Weights of a small GPT-style language model, trained from scratch on English Wikipedia: 13 layers, 3727 steps.
Each number is 128 + 24 x the weight over its row's rms, rounded and kept within 0 to 255. Layers, rows and columns count from 0. Numbers have three digits each. The size before them is the row's rms in percent of the matrix's.

# layer 7 attention output (transposed), 64x64, rms 0.182, rows 20-37, columns 0-63
096:083122104158119125117109119111125195113126160119122124091174099116128149143127137176056081103087134128119122128115110092133134104140127150119115116138130133149151146153103129122081145120111116
092:130175135112152130135143098095134124126110153110114167106164123153101120147137104156108105151121160128077178158123094112125116047116099119140148119126150129099151139164114126117134137144129097
102:128114077156121139134147113134128160119123136183094132131146140144114117167101121160120114116113114138151162153129135142112085114127114128153151091102123102131069115105148056126132084133093138
109:083128109074119156123141165124102095150140108127099111130083124129136168156138135135194112152111171147138083122126130143124096136148122166095118119114089156131128144132111144149112105141109161
105:091140146141121120138141164135120108131142147130100130131080100118125131172138130110134093169110102102102158101148163090124140114141078145096110124167111119086117092128171093120106098131088129
092:114114158136141137146129130123125097165130110123078161150118124144110098146121085204145126129158163106129105150140141079097133134130119128171149104150144118078108140098135122090122089134139132
117:155138117182061114103141118132128096109139121139136120143143108136116154121130088127158116131112119063137116112130152119125164105098109170112127163115140096130086103135145176143120118132122176
103:114160075084128151106158128123127129104121127126107147096178135149114151150142119126134114112149121123148171116095114117117128143134177084142134127091162143179132174103119106133080147125153145
102:127129120164121132128109122136183157127140135114176154114174147090133170152132132136080111154139134183103121119095130134178113121106122119130154122146112144097147089126109164126076123151119114
100:142114113136177139154154099112162144111155122125140140103175120129101096063148106109100128128119164145105120122152140171117084149112153122158126133077133138124115166128123109098110177119138121
096:140113151118163130128117092116139115088153086071073114146160161134118093165123127099083123105129136136105142150117127101114131149138184120119164136131137127173147115112084120132135106150121138
090:114124147133121152127148123089108122112126129157080101150140130148135120127136118169126119116123065104105107113062099123088124113120094130127127105090132130124094095152143127134122088145085184
097:159118140094110147146073120154145126147118142140131096126130101157137164139134142167165123121084158081111093148096132167111125123116074145091131132140154132117099110119081168126128112145145121
120:078098138146106121151120131183132118133127083148129121157123138159105133121137114123190157119174124139132091115155198153134111139115125114087125125107125119111125154130103083143157150108121129
084:131124136117095139145144148111110116109123156107132164111152140125106124074151083087087154137150115122152153157105130123130174088121112056102110143126140104102122138154124128144102156140140168
096:123112103166130155118178134130163121088136119150115149092093126123117121158092110153189113160113091120116139103137165131143105096101142127080100145140128118129151117099119089149114161122133099
100:110155132093123127130127143093116110158115144160213122077121140091120136100156138127103150157123140165168124128103107120110127096130135132142102107092129144098143134153122179105116099111112126
090:150108156129119133140144099154158120106108151105113117153118194164095094083100140060175121152127122129150122138152106109144118138159139125081126138134104122128149144126147126169132126156121101
# layer 7 attention value, 64x64, rms 0.252, rows 21-38, columns 0-63
093:164136138133098125137124133105108118147142153145160095136147127206172130107138129111109110139108121160097146130160087110131122099127090117145144122126110137163127067133143106179160117102139111
097:153118100113137160101125101153123145160099101160135140176139139186138133113139135124125159133130080127118135089145172111101116131120127119131119113135153069137134147095101079118145115136148181
106:109120142154173085142137139131120145092142088145110084145090134114104134170150149159132165118177143103126149153124123107142137149122132130179085123117125097111170144145119137131133128126162077
107:115113114125172102155118078117116102126153101124091134148128157132137129137152126124053165103128083122103132153143179123157148166133129113121116105118118154119142115135133105140109093187129127
104:160141115117167117147123115115134141146153124101153111155099163202098132132144104177120094127119137130160147131118141127160115082119123111089095105133135117145130094119110129170125113127174167
120:117110126114115130178107088099120142090168109128122141095109108112134148135164170123149113109129103103135162128117131166118092122147127134117102133160160077100148153135158115145123132190092146
109:162169137113097101121140166140139144126125102177161148109142097131163091137106125107122144114128122136134115184158092160064099115136151130125077140138123104121124144101135110129160142107155128
093:140194093082115121106115138135142113113129177150110135114178145116120133145112127111127115163134121194126115108096113130145139125120120089178123157187111119112096141159127134137127134127123106
103:147154093109117156099164128152150104148120110149158142084147148130128125101084138093128103172190126113127132126109112135150120090149086144088160140139143100157142111152126132147135133079124126
094:164153159145133140128163150185167141106150149121091127138166125111152109130114138138109109133111080122127085131116089157122132149117107134132125101164132131141177108129089117093162127093144169
100:155157111153132096153149128136113143146151104131146118164123148150117144180134159115101109126139125092117137106134140147137143093156163154136114109124146074109098132082074131098135160173092119
093:128117167167137089111110124132140117118106114144149127121168141073129076106106133064088102154178120140095157127126131137105103126131119129172116124130132112165170147151105116117110140135118110
105:184134152101156122135113122113125148140105138103104132122117167094130133125119130121057088135141130092100173143097114118163139099116132144100121134164153160177122129135091163151112110151140132
094:118142143140153139131162124115106137076162142138174090115087127140134124102183129135141160106121098165142131149130141104149154138129145128150195135154114120157136091110133086090118111126099138
099:168134148101157123147112124182120161158111089112124102129155120142119164142123110106102109097127099120119139102097114158125147150146179160121168123102131135135107153145102115138188109110168120
094:092140113154121139097157119102125089117155115119112120130134093136190124088135170133126124124149094083142120110145102108109111107129119087158134117136153106085138073127167104112148160127111108
086:152142143101117124122101119128092123144124146172115142119141128130136128121124080151107134144144130118121158110120144165173185097107124133141160107154144180182111129124100109080112157086128163
107:169120166179134071172123147146138154139143132138121123109122144126153145089119133086122096107160146151157167118120146130146166134117130169112112164121127160149114163133109164096098126123139103
# layer 7 attention query, 64x64, rms 0.278, rows 32-63, columns 0-63
013:118117112138162110122138113150166108080121121136102140094114178118138150118117098163144108151070128129125147114114116138134130174084128126083163146125132151103150096126075156152161136130104124
024:132109128132146129141154106173166129097114105113086154093131152127127103114117081112196118162119122119113109095102147164130111139120114125094164145134100120128139139121085104159166138110088117
021:196102129119122130138140106184171130137131130149116130088126144120107110123120094080188131165145101104117114133140147155169116142139094141131119136106097142159155131127088114129165145133134114
031:093138110144142136128129142066096121149124141147164135153114114114145147126155132205095142084123138167173142130125099092082133134109139130127137117137165134094098111128157166112116124120119130
083:154104126128142137139158083183172145089136109134087126085120159140124112111128091108187110180119109115123114107102139150154117137129109125115146142121111110141130132116108116159180125118091108
047:111158136126107123112101149085086114170110134104156145157125111147133132151117184120046133084149149139120147133160127108112128114121149134148107107141123126132136139124118109095074117130172121
079:147098127124155126138165081179165140100132104142078116107129161135120109093134096129184099165135104129128101103106143139141121137137123114113152155130132124152106130092130140159186136124096115
098:105153150099148129119187114151156147128151114168142121146188128139127120121099166151087114119103152130148112114138127112082101167140115157181139126174114138153110135139145098101130110114118114
137:140135124114082082154139103126129139143090108107107139084135119129168140155149089104059100164110128123138140090136135132112132131130092147133133123095122100155151114112163122109163121146179124
134:109160103121114106152148126114119160091116159190089114135111135102125143130154143138123136132154097180070157133103115097111164104155132117122092126137096144108125162086115157134149112112139124
134:084118148171114139091152117104151135118158130141117159104106137093080104146144151118132161123147113138147116083180114104167114118131145137114089105135165101143124129151117127136094130167175120
129:115103148106153144090139121132144140131105134109117070138163109124104126076130140086124125153165141137103146125159105153140167128137113070159126119137095128158154166132170124139151129135177121
010:106116094084120117139116158129121137145075066144112114119116124182159119130151104157174134135079150116129136122147137154087125169125154129115165158107122117104147115126121102111153142126116161
018:173114128136160114149126110193176128121147123117120108127121143124122101100147113074167148179134123118109144136122164145180142120159103126147147139113101130172145114130089083149138121129134127
017:158101141124122121116106147108119127166120143141130122126147087081133149147129167091104163178138133110103134140128140118168144119163115101176107107118102159162137159146166133129109154157170162
028:151141122119146144148151064140159159080149123155116163102142139145104122119105081140213106130131128138133109136090104116123117132108117144101137114120118119128127130113091150143182143134102121
022:190154138128097114146083103122118109148127150116125135108108137129141144116123157060062097109145096121125160119121102119149139129104114123133086123127098148139115137095084120099108115134161117
084:102147124125128124104102173071093114162117144129171137169144103123139155133126167158064140080137150151142142148148116110093134121126143135151108101147140141120127123142151132095085123135158149
061:114166114115150121108099174088098125143097129105136157153170120102144148121123157134064132090144141166124164147150139123093139114131128129141100079123134141153154129161145118101108099116161115
140:124141113175146113128149173102120118121123076134101160118123150139128119085144117151118052135152119176124106150104132147111131121137156125089118124129176103139123126100188115136140139143122142
137:151153115127148153145111113111120102112119121081134153128134157133080117118091138116095130134119139193100154131107135135125095155118151107111141110115104117130188122166148109173095096093099119
130:119144133108159126087139147154126098192112126102123093136105118142137144141179127116126152147112122152148135149088113098124115134126101136128077117133111101121106152089169103170099166144139092
141:091112154148099093108125119157091114183099126145190129144102132078134104160125112139135161113136139148095120089128160121141155127112111095109148161123142157131137129109124102083149126102120132
147:130145166134144125133150138099170129118081118099141094141082107078099111136128120095131128117115113135109111120141132158107119122170144190155119144112116131154130093094138140149140084134070126
140:147108129141129101129102120152086130137145158088130121167159184117127113100121146145143118177107116159152109112089112108169143125177163133100178125141148145115128140126131144133118096165151102
137:155112129112167126129138129130101118143130150188130106116155150119086132126163102134128134152128153128111119189170162107120097101133080148070141151072130130117135116126139087137133106117138127
136:129163147097107137139119093156148127148110142142140109113126166129148117135107159147157128095148133157119137185139063134129117135153132141112141131078171092154101157172128141111149142122116172
130:114117175147096102142131136166108113107113113145116154131146183110134169124151118108146162139116111162146137116144148115150108136123121128205110161111124116105115129156185134166108123109106151
133:066142148117156149093172147146108144107145101125155091098180092148111126123152116135137125168170128163120112115134120149140084133152119111099155143120105138135161148155111119101108109105127155
140:128081094160141152129135095131092097124132115158138105121141106120150169114118139087130078135121097134095124125132162126161118135113136139139096137146135138158076158145143096107067106153122158
138:091111136165086121182103135124149161156102116119130101134133130171115177117139160092129088137145150118174093097150147144104168124145122104111162094124123117120127149131101114166147123136114125
132:152140131144150085140113168176099112105087091077112130155145118119140115109154126134133114101154133106138109152175100115134087134143144150158103165147115133099129159103127109108129133116155180
# layer 7 attention key, 64x64, rms 0.304, rows 32-63, columns 0-63
020:127116187123121102108164138160125107116127113108100117122139098188118127182085151092127153146110123119091163130127147121118120100134132112116173146154151111101124147117122108123140188159142134
020:163132157113117128126160120167125127107152134112101090148145124123130139146089158079127134139102087105115146145099152189147130072144147142130161146137174122109099139136096092110135153133158129
020:139121158116136155153120137134138143155128153143124108144136162075121102124122120135106105148126131125161138144083134218120170132132160165142132131143137139108075166124101129108117095105150152
035:109125132134118090090144142151147121085164110093087142118130105154135134180120174083138137151109119115069125127132144131153121077118131109106135116121115100124175116142125073129133155131109124
031:169087153083125121152121113094103145156108120163123126160113173133146111093112093128119136122124150134162159115163147128132134184156119144107148138140111130147094165095113167101130148118160149
037:105131097151125142109135113142130135094116129111129171074120105148139157158133136146152147092149135151110075126092087122121082108140101085136131109144133111080155101136149088165137142135119102
064:160102177102106128163151140157082141135123125161106125146117151134101120122089098100152115143130141073106167117120132142144159178116117151080142137147127115149119155128121151136139111159152170
126:160179146136142106119141057113137157103146137128170124118121114106148135124163147113099167107136137145147126167143137160156080096151098108138152102148128129128109094130129080154131109144105123
140:136159159140133137123104135169120152114159138117122136119134096097104097127194116105106081148156114105094119105099135131110174105130104131126128128092139143177078121164154110149138113113151146
147:076116099162120110111154126088163143131101180133131156138131124116094158118132153180099081140120095113111131137100084133177131100149135122117112126136087145121131159158129111146134129095114127
150:120114138119107134072121178088140136117130116132093123155096118112132123162092158096122114161166106151161077125134151079158100120091103123130154114097128106132153164114121120154113143106133127
153:149108139056140137124123097127142155140159098109129138142154145115132143126155174092136095139147181131088148140148159166140142127125174136126128157113107131120144174113113107123143141097174118
031:122126168151113091109163144157153102104151121092125115119158099169111118194097144116143148157113139114070157134124147131135155082086139119103156130141143106106141141139116110140133152150123146
027:157133125120124165147116127116130150147124167160128112147118146068119119081131111151090090121114113131184130141094124185130161131133145164144126119130149153123080160151104140115110098100147145
041:127124088120142151154101111086111145151112136154161144115115164085144130067170104180124117105153150139174099124132105112099117178135116134148098112120124142148128120119132154146121085116120118
027:137115149108157120146110166181125134134161094141114097163113140121132106141132171060136127144117110098110164108136155174125136141167134149107124146127133136141079115120136114095148121083159138
023:099096093133131125136142127126120176104133139121116160090129160136164118138125106112160157106154162141122073135113092104145086117110096105164114119132108127120194143115125118160115152112092106
025:061164097171142105102120158136147109121154108099122114155116112114150104114140192128117139140123103133133123141127171147097094086128143116163106121091149119140122079136130098114124119119105111
049:080088098146132129114136121103125103091093130123132148116122116156148127113121136196143163086125120166167109149121110093096079132105110080121127090145128117112154107107139114156135130126107116
105:072083099121155108172118088112123140129140119127092097130163174108153063083135108109119124138105132136127148120111122087109125134100150130161126128109152147148135147133126158139107144087128143
139:104167094144137131124084137147149128134118117093121143110147142127140135156110125094107140130129129131053113100108126125128111105108150115142099107122162104075181102171111095128139115149109084
147:117114073094147136147177154151125111182148130124146143124089115139134147151132149147142121196138144150179177152129126099102127117137100095165126133119111126121144125139138098121126090137107116
148:101119140095132128121097164180107144099129124139168127126081147118140112146116125159143124090140095148132095102142142174128100124175097098151107108149114145134134142105161112109109140079153094
146:129155117091153100119118117072098100142129129129112094149104191131156144134115138084161127138118073078121123096133123126135133121164121125120118138150089120161145097151136097127134095120109162
146:131066171140139100154109131152131160136142131112151145104136119139149149109076186092076149154125097131124124158077114111135118140165144152120121141136160153122129109096132136144158125139140106
154:139134126121112136128093128135086117142107150151067133138096113126086121097109121120166134149087154126127142119118140127096083100186124151146144103096131151096081147123121084098140147138126156
147:126139129090144129112127099138119109086077136148141140110123113163106134123132144128130149100087119133164124136074130150119127170132173094147148126068149130146133169160120142157139116165173113
147:148127108131146119163119169150150189135108154184169121138105156133147111125123093074127127133125127136156177092155139151184126126120142146140124124124113106119099148132159148149136108125117165
149:093109137105133089136164180096119164138158107113078164133149138142145112101141126128156146112117159158113127140121164179160109135154144145144134095113126118155136159149086106110106148138100106
149:128142110151084128116145124160112123139182119139105103132138090122124134101100155107122076103047115141132125131151123144190123111107130099129093115107122135141142091120135138117095121096099122
143:088127103144122101143148147143150124120129134146133123158160086124158124115141187127176139134138129138138064129119125176072145151105123143099104147104114117089131106142131091163131118116128166
145:124119094148140112124104163108148084121132107142119140110103081163154101100170142128122146115129157129141160109149113077135120154201169107120109140137132087125129113126136121141144158082128145